Part of a small language model's weights.
Architecture: LayerNorm before each block, capped logits.
Each number is 128 + 32 x the weight over its row's rms, rounded and kept within 0 to 255. Layers, rows and columns count from 0. The size above them is the row's rms in percent of the matrix's.

# layer 2 MLP down (transposed), 640x160, rms 0.0913, rows 269-290, columns 0-159
size [101 101 105  86 105  96  97 101 125 104  92  99  85  87  82  94  83 105  86  93  94 111]
[[126 106 173 157 102   7 153 112 118 130 132 110 168 158 112  85 170  95 142 105 114 168 131 151 151 134 126 137 108 184 116 158  80 166 116 138 128 159 131  79 169 117 136 113 121  86 187 102 138 125 177 128 163 113  92 142 143 131 164  78 192 109  69 106 173 110 152 137 152 144 173 131 128 135 141  87 151 128 132 124 151 111 178 120 137  73 118 102 194 114 133 107 156 137 149 129  68 174 158 141  98  99 131 136 132 115  88 109 141 155  93 116 144 110 106  94  99  71 169  91 201 130 167 138 119 175 120 118  82  66 158 144 136  66 113  60 132 145 159 194 168  99  84 142 174 144 125 119 139 169 116 145 133  63  70 120 137 100  96  98]
 [217 167 164 115 167 121 147 147 208 156 122 186 117  72  79 118 100  99 110 134 158 133 131  95 145 170  91 142 103 132 146  41 109  87 127 157 114  80 133 175  76 127 129  70 175 106 156 108 148 144 159  93 134  97 120 105 129 158 151  71  87 162 119 102 116  81 140 132  89 147 146  88 160 145 114 185 144  73 154 128  59 136 200 123 156 105  97 176  52  82  54  86 128 107  92 138 115 143 191 118 167 126 120 113 118 184 128 134 125 124 124 118 112 126 141 124  81 150 118 150 144 159 129 119 104 169 134 121 150 131 145 178 101 139 107 153  90 111 105  96 148 129 150 171 127 166 106 176 124 171 139 150  93 145 173 178 117 110 137 134]
 [142 114 143 119 112 137  88 131 123 196 166 135 161 131 151 126 149 154 119 179  98 126 155 152  92 154  91 110 140 123 139  89 107 150 110  92 173 160 129 117 131 184  77 119  77 141 120 127 116 126 144 114 162  62 168 166 163 160 159 160  96  82 111 156 185 143 142 107 150  99  88 108 145 108 110 114 128 138  68  99  95 168 139 119 186 170 141 115 189  95  99  97  88  71  73 136  78  86 118  80 163 109 120 173 106 144 140 129 152 138 175 103 115  78 139 161 153 117 135 210 109 120 144  86 121 129 122 139 149 167 184 108 150  37 207 141  82 106 129 116  91 135  77  64 147 106 134 127 139 127 141 118 131 139 121 161  82  53 121 183]
 [100 135 141 158 107 162 187 102 135 122 118 124  92 148 100 170 100 169 142 148 114 135 107 132 116 103 139  70  95 124 103 111 134 165 229 137  56 129 188 125 154 117 157 158 141  97 104 166 118 143 116 112 148 125 126 131 150  94 205  83  98 141 106  95  94 145  96  82  84 153  96 160 183 173  89 139 147 100 133 126 157 148 116  89 106 174 121 108 120 149  76 173 137 132 139 161  52 142 112 159  94  90 121  69 109 152 143 117  42 163 136 113 140 122 111 121  94 117 166 134  97 139 149 147  88 143 105 115 153 115 166  74 124 207 148 154  98 119 124 170 166 161 124 159 111 157 102 121 104 122 230 140 108  58 149 153 122  78 127  98]
 [151 201  85 139 159 123 124  93 170 126 134 172 159 123 174  86 113 164 139  96 111 152 144  97  91 137  66 130  96 199 117 145 157 126 174 199  77 175 110 140 132  92 120  83 203 190 101 117 115 111 159 138 113 174 158 131  50 134 160 155 102  84  78 110 170 168 103 142 136  96 108  92 121 145 117  94 144 101 173 126 137  96  95 116 115 104 140 139  81  93 158 145 123 144 127 155 126 110 170 142 164  82 143 119 166 153 175  83 158  72 118  86 124 131 135 141 118 129 115 182 162  46 151  90 111 103 133 116 108  83 151 101 116 115 155 100 141 126 158 106 139  93  65 168 123 153 121 144 163 107  74 141 132 204 159 151  99 134 103 168]
 [ 86 149 145 107 119 120  48 137  83 137 138 126 172 145 130  81 116 162  97 167 133 129  91 126  91 176  87 102 128 128 152 148 169 169  76 119 164  91 151 148 110  92 116  99 124 159  95 129 119 119 150 159 124 126 182 178 116 128 182 127 159 121 116  95 141 128 170 181 140 123  94 111 120  74 169 143 150 143 143 147 116 132 115 145 147 171  99 160  85  96 188  89 145 109  67 146 115 177 102  76  81 206 108 136 165 139 168  94 181  85 119 152  78  94 137 154 156 148 114  82 177 114  86 133 167 109 120 127 110 156 103 123 201 143 114 126 131 143 144 119  61 128 134 193 158 127 136 125 157 156  16 138 104 107 116  79 178 119  84 106]
 [149  97 184 164 168 207 141 136 140 131 100  91 116 124 156 108  51 143 135 154 134 127 130 120 121 127 118 120  82 151 193 145  53 175  84 137 123 156  95 106 141 119 124 156 137 130 102 110 115 167  49 151 103 106 143 118 162 155 128 156 133 146 148 128 163 129 107 132  98 125 173 123 121 158 107  74 149  95 120 122 105 170  91  94 112 152 190 200 156 166 189 147 128 124 155 123 161 105 136 110 166 108  79 134 125 127 100 197 136 156 128 140 158  73  86 105 131 142 104 130 141 130 194 173 133 120 166 164 138 106 102 127  87 143 113  73 119  85 149 133 167 146 107 143  76 102 117  86 120  31  10 130 118 173 113 136 131 124 137 115]
 [112 142 109 114 109  97 159 120 156 140 165 185 110 106 161  79  98  84 138 156 123 179 126 140 170 151 122 127 154 198 179  95  80 152 110 108  75 131 131 198 170 124 119 101 178 118  72 106 128  91  75 119 155 126 151 136  95 142 163 108 134 103 113 144  83 146 119 156 123  95 134 109 103  68 159 133 109 116 146 168  84 152 104 163  97 184 154  98 160 157 164 105 143 222  89 137 112 125 130  97 150 108 148  72 131 167  92  81 114 134 125  93 168 142 191  61 155 171 153 103 101 134 139 163 114 174  81 123 137  86 117 112 159 150  80 107  81 124 143 166 110 122 151 211 120  79 111 139 124 144 166 165 114  51 153 118  90 115 118 106]
 [124 156 103 155  73 200 179 144 135 165 137 125 130 123 153 120  98  50 143  95 117 132  94 103  92 105 139 156 119  98 152  89 142 168 161  91 127 141 161 194 114 141 153 119 128 124  92  88 144 155 120 172 106 135 122 137 165 105 154 140 141 139 139  94  97 173 193 106 117 179  69 145  98 174 129 152 115 144  41 106 135 148 120 111 131 140  52 101 141 173 135 187 180 151 130 178  78  94 122 119 108 111 134 109 146 142 155 160  88 120 130 107 141 117 131  75 224 107 148  98  70 133  66 207 110 128  85  87 163 117 167 152  87 129 139  81 115 107 100 122 120 154 160 137 131 134 155 153 120 129 154  72  87 141  90  85 106 144  96 176]
 [ 84 160  89 101 150 174 112 126 173 104 136 182 103  93  93 176 170 167 101  99 140 140 137  54 214 151 131 121 130 127 164 133 126 162 200 100  83 121 118 173 148 158 139 159 180 140 143 122 148 138 149 155 123  90  87 175 108 137 111 134  81 118 115 117 125  57 120 147 160  73 114 123 175 168 140 150 126 153 144 128  97  57 169 120 136 130 150 143  81 158  90  95  96  85 111  98 116  78 113 113 103 112 135 153 180 163 102 159 158  98 118 141 146 151 137 158 128 138 138  89 132 130 134  95 155  83 179  34 149 112 123 121 130  63 141 120 151 130 202 156 129  97  97 152 135  74 137 157 138 100  51 133 131 112 143 107 186 162 127  81]
 [145 194 132 180 142 154 115 101 107 144 198 124 165 112 146  92 125  97 147 159 132 129 139 129  90 100 123  84 141  64 119 124 112 158 181  73 149 176 107 169 113 128 142 144 162 157 108 146 151 116 168 180 100 169 151 103 151 176 101  93 143 164 138  75 182 153 162 133 101 121 115 143 127 153 164 120 100 194 125  86 165 142 185 166  86 156 154  97  91 126 113 172 151 147  94  84  70 173 105 202 145 108 129 131 112  95 117 156 116 130 137 115 104 152  80 113 132 108  60 100  80 108 110 170 120 114 148 181 134 159 120  49  96 133  78 114 185 153 117  74  96 122 123 131 125 108  73  70  93 119 140 202 111 125 123 112 105 113 102  86]
 [112 154 101  91 150 126 166 160 143  62 150 156  86 179 152  82 130 108  87 145 157 130 101 187  99 188 119  84 122  73 137 147 109 165  87 110 153 192 130  71 104 107 144 154  97  63 146 163 108  87 178  77 149 147 146 150 118  83 134  87  91  81 155  75 157  77 113 169 128 172 121 171 151 151 172 216  83 160 141  92 134 157 161 136 159 118 107 141  87  57 135 127 127 152  96 152  94 153  86 138 147 137 117 147 157 114 161 141  72 130  89  98 120 166 118 154 111 138  90 136 123 175  68 200 141 125 131 170 129 152 135 125 140 111 126 187 117 103 135 121 101 144 131  58 122 108 138 107  96 160 139 102 132 157 131 117 156 184 127 110]
 [129 187 138 146 174 172 148 121 148 130 122 131 147 122 139 117 102 140 183 116 126  91  77 141 103  87 156 134  77  63  27 126 127 117 245 129 137 110 135 100 142 152 126 159  79  73 143 138 108  74 163 104 118 119 114 185 109 162 155  21 146 141 139 147 144 153 147 127  80 144 122 151 140 116 130 117 134  93 133 114 129 122 155 167 124 103 165 149 121 155 124 129 140 135 136 125  92 118 140 107 130 145 108 140 112  96 141 114   8 104 130 163 120 122  99 107 115 141 133 139 123 151 136 122  95 114 155 145 145 143 154 117 152 168 114 101 143 179 114 118  98 146 156 165 125 100  93 109 109 131 229 149 147  35 140 121 111 141 135  37]
 [155  88 178 126 123  63 105 105 151 104  96 102 138 149  62 132 163 117 120 140 101 159  85 105 134 134  62  97 117 141 184 105 128 154 194 158 168 163 140 132 103 119 145 123 134 143 118  86 123 132 182 110 155  77 109 116 192 141 120 134 112 118 138  69 123 104 154 149 141 106 140  98 151 122 166 117  92  87 153 101 205 126 135 144 133 141 156 155 117  88 148 112 122  88 138 129 170 105  77 163 105 159 127 146 157 148 157  77 115 142 160 120  91 124 143 155 125 124  66  94  75 112  95 174 155 109  86 160 110 186 126 126 169 131 142 110 147 136 138 165 162 128 138  97 137 202 132 171 114  92  11 143 119 242 109 110 122  85 151 153]
 [120 177 142 120 136 155 174 103 165 136 142 141 130 143 144 144  67 123 167 125 113  95  92 141 106  77 137 128  68  84  29 122 141 100 255 138 133 139 158  83 135 144 118 152  88  77 127 142 115  41 156 112  94 117 119 145 146 167 109  44 131 120 149 151 144 143 154 133 107 105 122 150 130 139 113  86 130 122 141 116 128 140 142 138 138 103 156 139 100 156 129 132 117 168 129 123 117 121 133 104 123 149 102 129 119 145 139 168   0 144 116 137 118  99  78 123 121 120 143 129 159 155 120 121 115 108 145 161 127 132 127 141 147 165 109 116 137 164 122 139 111 156 160 144 127 118 105 117 108 139 227 126 154  41 138 122 107 114 143  82]
 [160 101 169 138 148 100  84  79 148  85  97 111 125 132  41 167 158 132 105 156  89 140 116  87 116 161  94 141 133 120 189 136 152 133 203 127 112 184 118 131 103  66 128 137 144 149 138  96 134 134 149  93 170  96  98 116 165 122 124 124 135 121 116  73 131 119 151 115 137 101 143 126 174 159 140 109  81  83 176 105 166 116 103 122 108 113 137 175 101 134 128 119 141  64 168 127 146 105  91 152  96 159 137 157 165 142 149  62 131 117 148 122 110 129 134 144 124  89  87  84  92 119 114 157 113 134  98 134 127 183 125 118 139 124 169 128 151 146  97 175 121 112 165 121 175 183 169 179 144  93  36 150  93 255  88  98 139 110 132 140]
 [146 168 162 164 136 132 140 129 159 129 137 129 116 124 149  99 112 120 176 126 110  93  81 165  91 100 141 142 105  50  81 112 129 115 240 153 132 150 154  48 114 131 134 164  86 101 112 109 112  66 180 108  97 123 122 162 150 146 122  64 153 143 140 126 139 164 134 150 120 138 108 148 150 153 104  72 104  98 156 151  93 146 130 112 146  94 154 159 107 136 148 142 126 172 141  86 120 139 101 128 130  91  81 133  96  95 146 171  39 132 111 173 136 130  82  84  97 156 115 134  60 167 124 123  59  82 127 117 123 150 146 142 170 143 104  78 162 175  84 130 116 179 153 135 157  79 102 102 118 151 226 158 173 122 127 159 140 100  93  84]
 [ 76 159  96  91 113 141 135  88 173 144 159 126 116 142 131  35 110 189 151 158 154 167 126 179 101 141 143  78 164 169 161 125 155  86 175 124 155  99 147 145 115 137 127 142 148 155  74 106  89 113  94 104 123 106 165 177  92 146 105 175 119 113  78 118 137 153 157 151 148 110 111 121 121 129 180 156 109 140 102 132  71 130  42 101 101 142 105 186 107 160 118 166 110 170 129 131  85 119 109  93  99 151 162  77 141 114 149 103  79 159  85  77 130 120 145 122  93 116 138 155 146 127 151 188 106 157 103 137 188 150 175  90 117 180  92  98 134 150 168 175  93 123 160 111 182  75 108  74 118  83 194 172  90 156 118 158 102 150  94 123]
 [161 116 135 138 125 153 167 137  89 173 147 105 108 137 168 159 117 140 116 131 203 103  96 109 141 165  95 120 166 156 157 121 140 175 125 115 165 163 163 163 211 139 106  83  98  74 145  93 167 140 178 186 167 182 161  67 120 115  97 108  86 179 123 138 160 132 133 110 127 174 128  93  86 122 136 164 187  82 191 128 133 124 125 111 119 151  88  69  35  85 149 124 140 123  90 142 117  96 146 132 127 126 117 111 123 128 158 120 109 110 127 104 115 116 127  46 157 110 142 129 165  93 114 111 167 100  49 149  54 169 151 106 119 108 145  99 140 114 124  91 143 166  96 134 112 193  76 184 159 128 147 148 130  63 109 144 140 105 112 146]
 [138  89 158 160 189 181 112 130 131 158 109 149 135 141 181 130  49 103  91 139 178 122 121 115 144 118 163 137 173 203 155 148  98 143  96  92 147 167 103 126 146 159 150 127 170 176 113  81 113 120 150 148  91 149 116 179 139  75 170 128 100 102 163  95 188 144 169 149  97  80 144 161 128  96 129 130  57 128 120  94 204 155 147 122 106 101  80 113 101 120 138 104 172 162  38 157 110 140 103  96  72  98 130 121 162  82 178  57 182 115 165 148 107 128  76 144 169 107 120 102 169 156  76 140  88 155 125 158 124 139 127 162 172 108  96 114  99 126 117 113  71 135 153 116 169 137 123 177 149  95 118  75 125 154 106 118 128 134 106 131]
 [124  92 165 149 129 142 182 136 115 125 128 124 129 164 106 113 177 128 141 153 123  78  95 119 210 105 101 162 129 114 135 156  93 146 120 115 136  67 117  84  93 105 111 154 133 116 110 113 171 108 157 127 170 175 158  70  90 174 133 117 101 126  55  96 133  69 142 111 160 153 181 181 127  92  68  89 185 113 105  79 189 143  89 125 203 170 148 102 116 127 133 174 159 120 127 144 135 179 126 118  72 111  91 158 117 115 157  57 136  61 134 140  77  97 103 107 145 109 164  73  97 158  85 161 135 137 186 118 121 106 132 156  68 125 112 141 120 129 172 148 173 109 164 124 117 190 129 150 148 129  67  93 122 159 118 120 122 165 135 179]
 [181  68 184 115 144 128 133 124 138 143 152 129 125 133 142 109 119 143  95 200 140 177 143 116  76 134 147  67 129 201 185 154 171 115 137 185 149 135 128  17  94  96 100  87 107 182 193 107 137 160 144 118  69 180  90 125 140 130 153 145  86 128  94 153 105  95 140 146 169 109  83  95  59  96  52 132  69 178 143 135 146 142 126 127 127 205 127 144 119 117 131 122 133 137 134 131 107 111 184 132 137 114 139  80  79 159 123 122 138 133  95  98 135 149 159  91  81 122 109 153 124 151 169 105 168 111 141 124 135 134 113  93 109 104 111 137 111 162 126  85  77 105  70 129 181 102 132 128  67 147 136 110 130 169 182 122 114 138 165 138]]
# layer 2 MLP up, 640x160, rms 0.11, rows 270-290, columns 0-159
size [105 107  91 114  98 101  99 117 107 105 103  69  83  64  88  71 107  84 102 102 105]
[[144 204 153 116 151 151 130 102 119 121 130 140 103 161 171 188 108 200  96 106 133 104 111 150  86  74 125 122 150  82  75 124 134  98 122 179 154 159 108  61 140 137 100 111  98  88 166 172 107 112 125 103 117 128 131 128 245 163  96 110 138 130 145 111 124 135 126 120 110 170 113 155 134 173  84 103 153 118 153 101 100 185 154 124 121 123  90 155  70 131 174 168  76 121 195 147 150 162 115 106  87  98  82 152  88  97 117 190  87 101 122 131 198 123 126 140 109  88 122 175 141 162 165 111 100 140 136 189 162  95 136  74 161 101 162 137 132 131 102 142 152 146 166  93  80 165 146 104 123 139 156 158 162  64 102 122 161  93 100 118]
 [122  92 149 123 169 122 123 132 138  84  90 113 104 156 200 159 146 168 154 186 183 103  96 140 108 132 128 104 135 105  95 148 150  62 137 127 152 142  90  60 155 148  94 130 126 116 100 171 132 127  69 108  89  91 144 215 139 158 169  86 184 125 109 125 112 145  89  79  77 117 143 108 161 152 103 102 117 107 112 105 114 111 109 135 173 116 171 191 126 130 152  93  90 153 145  62 152  89 141 119 142 141 149 165 168 171 118 147  54 153 128 142 199 129 156 168  84 142 128 134  75 122 122 100  96  41 142 136 127 125 128 115 145 131 136 115 112 195 119 149 114 117 146 101 130 128 105  69 122 129 151 148 128  78 191  68 208  93 137 128]
 [ 97 129 161 150 168 135 203  83 204 186 142 138  92 140 168 130  50 159 138 147 178 121 131 115 133  87 123 115  93 149  87 128 114 127 153 169 120 115 125  88 173 208  94 174 169 146 119 115 117 114 129  95 104 116 125  94 130 159  86  83 116 151 138 176 168 194 148 149 116  86 150 103 124 190 103  96 134 149 105 129  70 137  98 135 109 103 121 154 175 102  50 123 145 143 117  93 119 150 136 129 207 168 116 109 103 136 128 137 106 164 121 134 130 120  92 111 149 122 113  84  56 131 176 124 140  85 161 173 135  59 182 131 123 114  83 113 129 143 125 111 121 122 129 156 155  79  97  96  68 110 206 137 125 118 132 102  74  91 157 111]
 [ 91 124 174 145 164 109 145 144 137  66 137 113  80 100 106 170 109 163  83 157 145 148 134 112 113  46 112  90  98 115  64  93 101 123 152 177 111 112 146  72 123 132  85 146 164 122 129 194  40 148 102 108  83 101 148 120 165 131 163  48 155 148 131 143 109 150  39 156 116 119 123 130 173 167 137 101 121  73 166 127  69 114  84 151 125 156 132 147 107 151 180 168 123 137  93 144 148 109 155 136 125 163 117 129  63 154 132 106 116 120 125 146 199 151 125 110  94 165 168 146 129  98 127 113 190  66 130 143 156 152 195  71 119  90 153 130 147 162  65  79 140  85 110 150 156 151 145 109 106 158 154 117 155  99 119 140 117 138 127 111]
 [133 161  88 199 127 132 205 127 133 160  87 152  65  99 165 166 117 145 125 100  91 101 176 117 141 106 128 154 137 143 113 142 115  84 128 155  62  85 100  86 170 159 128 155  86  66  67 153 131  58 170  91 157 118  87 150 149 112  97 144 132 144  88 208 148 214 143 154 121  97 134 183 161 131  22 158 138 115 128 119 169 109 124 167  99  91 123  89 153  99 144 146 120 123 123 108 132  94 140 168 161 119 133 129 100 107 150 145 133 162 124 138 128 108  76 124 118  48 166 175 134 104 154 122  61 136 155 163 116 107 159 119 121  93 148  99 161 123 123 185 156 147 153  99 112 100 154 148 136 108 132 165 142 110  95 126  67 135 140 132]
 [157  82 202 134 191 202 149 147 136 145 162  90 100 147 144 153  80 121 145 114 166  97 122 122 132 117 106 145  91 138 160 145 100 133 117 138 108 173  93  96 174 150 125 148  96  98 142 138 100 133  60 133  97  94 128 112 130 143 156 109 117 210 151 140 197 128 147 123  72 115 152 109 128 150  92  80 112  89 146 149  82 170 109 109  83 159 181 162 131 187 158 134 164 139 158 124 155 165 162  94 159 134  61 147 136 107 115 187 133 150 122 151 183  78  80 150 173 139 137 153  72 114 137 186 128  91 151 155 119  77 140 104  80  95 101  61  76  95 165  95 164 180 116  99 119 128 130 107  90  88 107 144  93 154 106 107 149  96  96 105]
 [109 119 150 116 157 153 101 152 145 103  95 128 120  84 112 144 138 134  67 134 130  81 115 133  49  61 112  63 152 111  67 181 117 169 143 172 116 162 122 147 121 140  42  93 159 135 134 181 155  47 109  59 111 127 133 129 154 138 164 137 161  80 184 170 138 170 116 100 125 155 143 137  97 141 152 140 158 116 108  91 159  83 115 173 133  93 120 175 170 109 111 115 155 100 171 119 151 124 192 104 203 215 123 150 118 129 130 135 114 130 169 143 178  82 118 114 120  92 110 105 144 123 142 153 128  46 127 104 136 152 104  83 113 121 134 141 163 165  89 133 170 105 115 148 103 129  65  89 162 126 173 111 119 125  92 116 183 143 129 134]
 [118 158 119 152 166 128 161 110 200  85 194 219  90 166 200  98 118 129 104 115 137 115 133 143 127 112 131 171 142  56 123 133 110  87 146 117  90 138 112 155 133 142 115 135 149  96  88 141  92  98  85 123 117 127 151 146 145 161 108 118  89 136 135 127  86 224 140  84 115  86 162 145  87 133 139 134 202 170 119 105 103 100 106 134 140 134 121 131 160 152 161 179 119 133 110  60  95 202 180 134 105 184  73 147 107 159  86 169  96 201 151 110 171  70 114 129 157 113 104 130  90 118 114 138 108 115 166 101  91 142 135  85 147 152 130 101  93 107  80 170 146 169 154 129 135 147 124 143 104 123 144 114  84 143 117 104 148  88  55 105]
 [106 149 111 137  96 148 138  46 145  90 166 153 134 117 101  65  93 135 185 140  93 195 124  94 142 105 111 127 117  70  44 101 176  73 151 135 141 129 138  79 161 112  95 122 162 164 110 200 100 135 142 121 169 104 138 124 187  95 180 105 159 137  97 164  87 134  99  60 142 111 113 144 138 150 128 101 176 180 160  83  55 120 116  93 135 125 139 143  74 152 163 166  90 101 178  99 103 144 156  81 150 171  96 100 100 166 119 116  90 190 122 120 166 127 123  86 131 124 108 176  54 135 156 136 142 142 163  91 166 126 156  56 113 129 147 124 111 115  87 155 125 109 102 140 125 113 117 159  83 126 162 146 151 143 118 172 138 124 131  98]
 [ 92  84 113 132 132 161 164  86 149  56 140  69  86 104 193 107 109 135 106  83 151 113  87 127  75  87 164 105 114  99 118  91 135 161 133 153 131 121 159 123 146 198  98 130 137  96 123 184 144  91 115 127  94 155 109 179 171 165 176 107 132 101 116  99 172 204 170 113  72 147 111 151  51 130 127  89 112 107  91 104 106 151 147 194  88 152 121 126 120 108 114 127  90 159 187 130 133 145 122 123 115 108  68 141 126 165 125 150 130 128 158 152 182 148  94 140 149 113 142  97 163 150 170 170 143 108 124 174 133 136 108  48 137 161  97 107 181 188 107 126 142 114 201 156 146 144 110 148 104 122 157 179  74 110 140 124 112 124  67  90]
 [130 112 106 121 121 148 125 130  86 145 170 135 142 112 123 122  51 158 152 149 167 120 112 150 150 153  71 112  99 123 125 107 181 107 125  57 137  94 175  80 181 134 101 134 114 128 176 146 127 132  69 130 121 120 118 119 181 160 118 116  89 133 129 168 115 126 151 176 171 181 145 121 110 164 165 128 140 120 112 108 123 130 137 176 168 141 109 149  81 142  96 132 164 164  56 123  76  89 136  81 107 112 116 114  45 121 139 182 118 168 109 125 175 126 115 142 143 116  72 166 106 152  82  85 126 111 172 130 116 112 115  64 145 108 122 144 114 153 159  66  91 133 141 193   3 131 178 132 134 141 152  97 156 144 128  87  73 133 115  55]
 [141 224 181 135 169 154 122 136 140 115 111 116 119 114 114 164  88 121 194 116 124  96 104 132  84  89 180 135 104  74  30  93 130  91 180 125 114 122 131  84 147 210  80 177  95 119 121 149  86  74 166  81 132 113 107 142  94 161 133  76 163 141 157 170 164 200 161 147 114 127  94 158 107 153 118 110 102  80 134 130 136 136 118 160 113  96 147 155 113 171 156 140 164 162 153 110  95 138 153 105 158 123 133 152  81  93 160 114 113 116 130 163 135 141  99 122 126 124 137 101 128 160 110 126 133 118 134 177 154  79 159 141 191 209 137  90 137 212  99 155  96 135 162 135 158 111 124  95  94 126 138 149 139  99 193  91 110 123 143  86]
 [137 119 131 135 119  91  63 115 135 109 129 128 146 125  97 131 108  67 149 100 101 122 138 141 100 126 167 151 113 117 102 174 165 130 177 132 118 164 122 186  91 101 115  93 185 102 114 121  90 108 138  73 160 122  89 156  82 175 123 107 191 130 186 119  98 144 127 107  97 125 149 208 112 139 166  66  99 125 121  97 148 172  98  92  79 112 152 134 136 200 110 159 128 101 137  90 124 149 213 113 159 161 160 129 135 116  74 148 136 157 130 142 160  61  67 130 196 161 150 151 118  92 108 164  69 108 111  82 101 155  82 140 152 161 168 118 141 130  94 103 120 170 158 193 181 103  97 109 146  94 174 117 162 126 162 162 176 101 138  94]
 [ 98 196 146 136 150 131 212  93 169 131 175 124 116 126 175 167  81 100 168 128 139  60 126 122 101  53 164  92  89  91  26 126 122  70 179 123 114 169 140  87 147 162 155 151  90  88 148 147 146  59 146 118  84 138 119 137 110 135 124  32 182 129 139 153 164 168 155 143  86 130 124 168 104 141 126  94 143  76 108  98 138 166 127 142 137  90 168 162  99 185 111 141 141 138 120 104  93 121 147  98 148 128 129 145 132 107 132 143 120 165 123 130 126  96  86  80 125 151 146 136 135 135 103 125  94 104 160 123 147 124 116 147 158 165 117  75 118 201  79 154 123 149 185 155 137 154  95  95 113 126 162 178 136  98 181 139 121  80 117 116]
 [ 92 118 132 155 120 151  87  54  99  89 114 130 160  78  70  96 100 121 136 147 121 164 104 146 118  83 118 106  90  80 154 154 160 102 156 105  82 139 181 154 129  86 143 102 151 110 121 182  37 137 105  71 156 105 103 147 100 135 181 100 141 118 137 124 147 129 105 139  82 131 168 154 126 133 175  48 107  89 101  81 149 150 129 141 109 135 173 175 149 143 123 151 108  95 100 105 120 133 187 127 173 183 160  94 117 116  82 145 133 129 197 179 110  89  76 139 156 120  96 117  69 110  80 187 105 137 112 112 142 127  85 124 168 155 150 123  99  93 124  90 114  92 155 200 160  84  97 133 143 106 152 152 133 153 159  82 158 150 104  67]
 [137 153 150 129 155 146 195 138 171 113 176 122  96 109 158 132  92 112 161 120  96  88 113 131 111 126 191  81  94  67  25 105 116 115 161 117 156 125 124  90 176 164 111 193 106 101 106 150 117  62 141 119 103 128 105 191 139 116 147  98 165 142 129 146 122 156 174 127  61 162 128 178 132 133 109  59  86  73 179 140 132  84 119 131  95 133 128 149 100 162 138 164  78 142 114  95  75 152 127 118 146 159  63  91 139 163 170 172  98 159 107 149 157 140 145 104 139  97 148  91  92 139 101 165 121  97 165 149 160 117 123 120 139 160  93 115 123 182  82 162 140 174 157 162 177  94 138 124  99 160 164 169 109  88 152 142 138 114  81  71]
 [121 117 171 122 140 144 117 161 151 158 117 151  68  97  92 140 122 166 145  98 124 122 109  90  63  63 113 100 108 126  79 164 167 122 136 112 157 106 163 105 137 169  98 128 169 137 122 198 133 107 135  86 115  63 177 139 135 135 119 127 181 135 140 143 157 163 121 111 106 113 117  91  89 189  96 110 126 170 109 102 117 170 135 168 108 162  94 224 134 121 173 109  71  78 138 118 113 158 120 139 150 163 126 140  89 148 121 157 136 148 109 174 158  84  97  95 126 120 129 128 115 110 181 125 172  97 186  92 144 141 188  53 107 110 149 133 100 180  72 170 166 113 119 114 102 121  93  34 140 145 162 143 172 113  70  72 155 101 124  96]
 [146 198 124 175 101 199 114  95 118 133 128 145 113  78  94 109 119 159 155 121 108 138  88 175  77 116 184 137  99 100  99 116  94 126 111 107  55 128  87 101 100 130 117 175 108 127  95 163  93 101  97  81 105  87  80 152 179 137 128 148  88  97 127 137 126 108 141 124 162 143 160 139 150 121  85  79  86 176  65 113  92 129 112 146  97 119 155  99 153 154 117 197  82 106 166 154 125 131 150 139 111  77 164 131  91 121 153 154 146 149  71 152 116  98  93 122 109 120 165 147  94 192 100 142  95 128 162 135 177  71 142 185 126 155 132 150 168 164 135 131 119 120 178 200  53 111 127 126 150  70 189  74 165 160 134 134 116 161 146 123]
 [122  55 109 141  95 155 165 125 141 101 160 147 100 181  99 140  65 148 192 120 167 110 135 158 166 145 135 165  70 124  81  53  97 119 136 117  99 117 176  96 127 144 186 142 142  92 128 113  95 155  63 128 101  74  91  88 139 159 156  97 113 157 132 171 113 117  95 121 131 131 154  99 138 145 118 119 155 150  53 145  12  68  67  94 103 176 118 136 135 217 153 134 117  98  96 119  77 114 163 163 117  94 112 129  87 150 126 150 111 109  84 157 171 120 110 155 158 174 170 151 121 113 150 132 129 147 167 107 162 114 168 115 106 135 147 119 162 151 104  99 133 124 118  99  80 115 158 152  95  90 136 119  83 140 144 154 161 121 112  74]
 [119  94 191 147 162 106  99 122 160 142 190 177 115 106 115  92 126 198  84 139  85 148 152 201  87  87 117 137  84 111 133  91 205 137 137 163 134 139 175 133 150 135 170 144 127 134 148 198  79 143 113 105 151 119 159 119 129 116 147  90 134  96 138  98 116 140  90 179 144 151 140 134 164 142 179 108 117  85 173 165  75 167 151 115 107 125 117 186 121 124 106 179 138  95 118 133 174 188 120  99 100 130 107 134  66 138  89 148 112 173 143 129 136 139  80 134  70 126 144 103 112 109 134  96 155 100 193 183 139  90 126  37 142 166 155 127 151 166  78 111 158 162 130 139 111 152 102 115 118 136 120  94 157 111  97 101 158  61  74  88]
 [161 114 163  85 189 133 161 104 196 116 168 156 147 148 173 129  88 125 167 169 151 151 189 114 108  45  97  69 119  87  96 113 156 177 147 104 145 131 142  73 130 174  98 128 144 135 119 145  57  94 122 112 101 130 114 116 188 150 138 142 128 113 116 142 125 167 146 111 126  97 119 134 102 119 112 108 135 160 148 107  71  90  80 143 124 119  87 163 106 146 200 121  90 186 149 141 135 133 138  91 121 212 152 107 111 168 136 124 112 167  76 103 144 114 110 109 154  77  92 160  76 154 179  79 129 108 173  85 112 114 103 100  84  51  89 122  71 143 155 138 125 118 177 174 131 133 141 117 126  86 159 154 151  91 153 100 111  67 117 132]]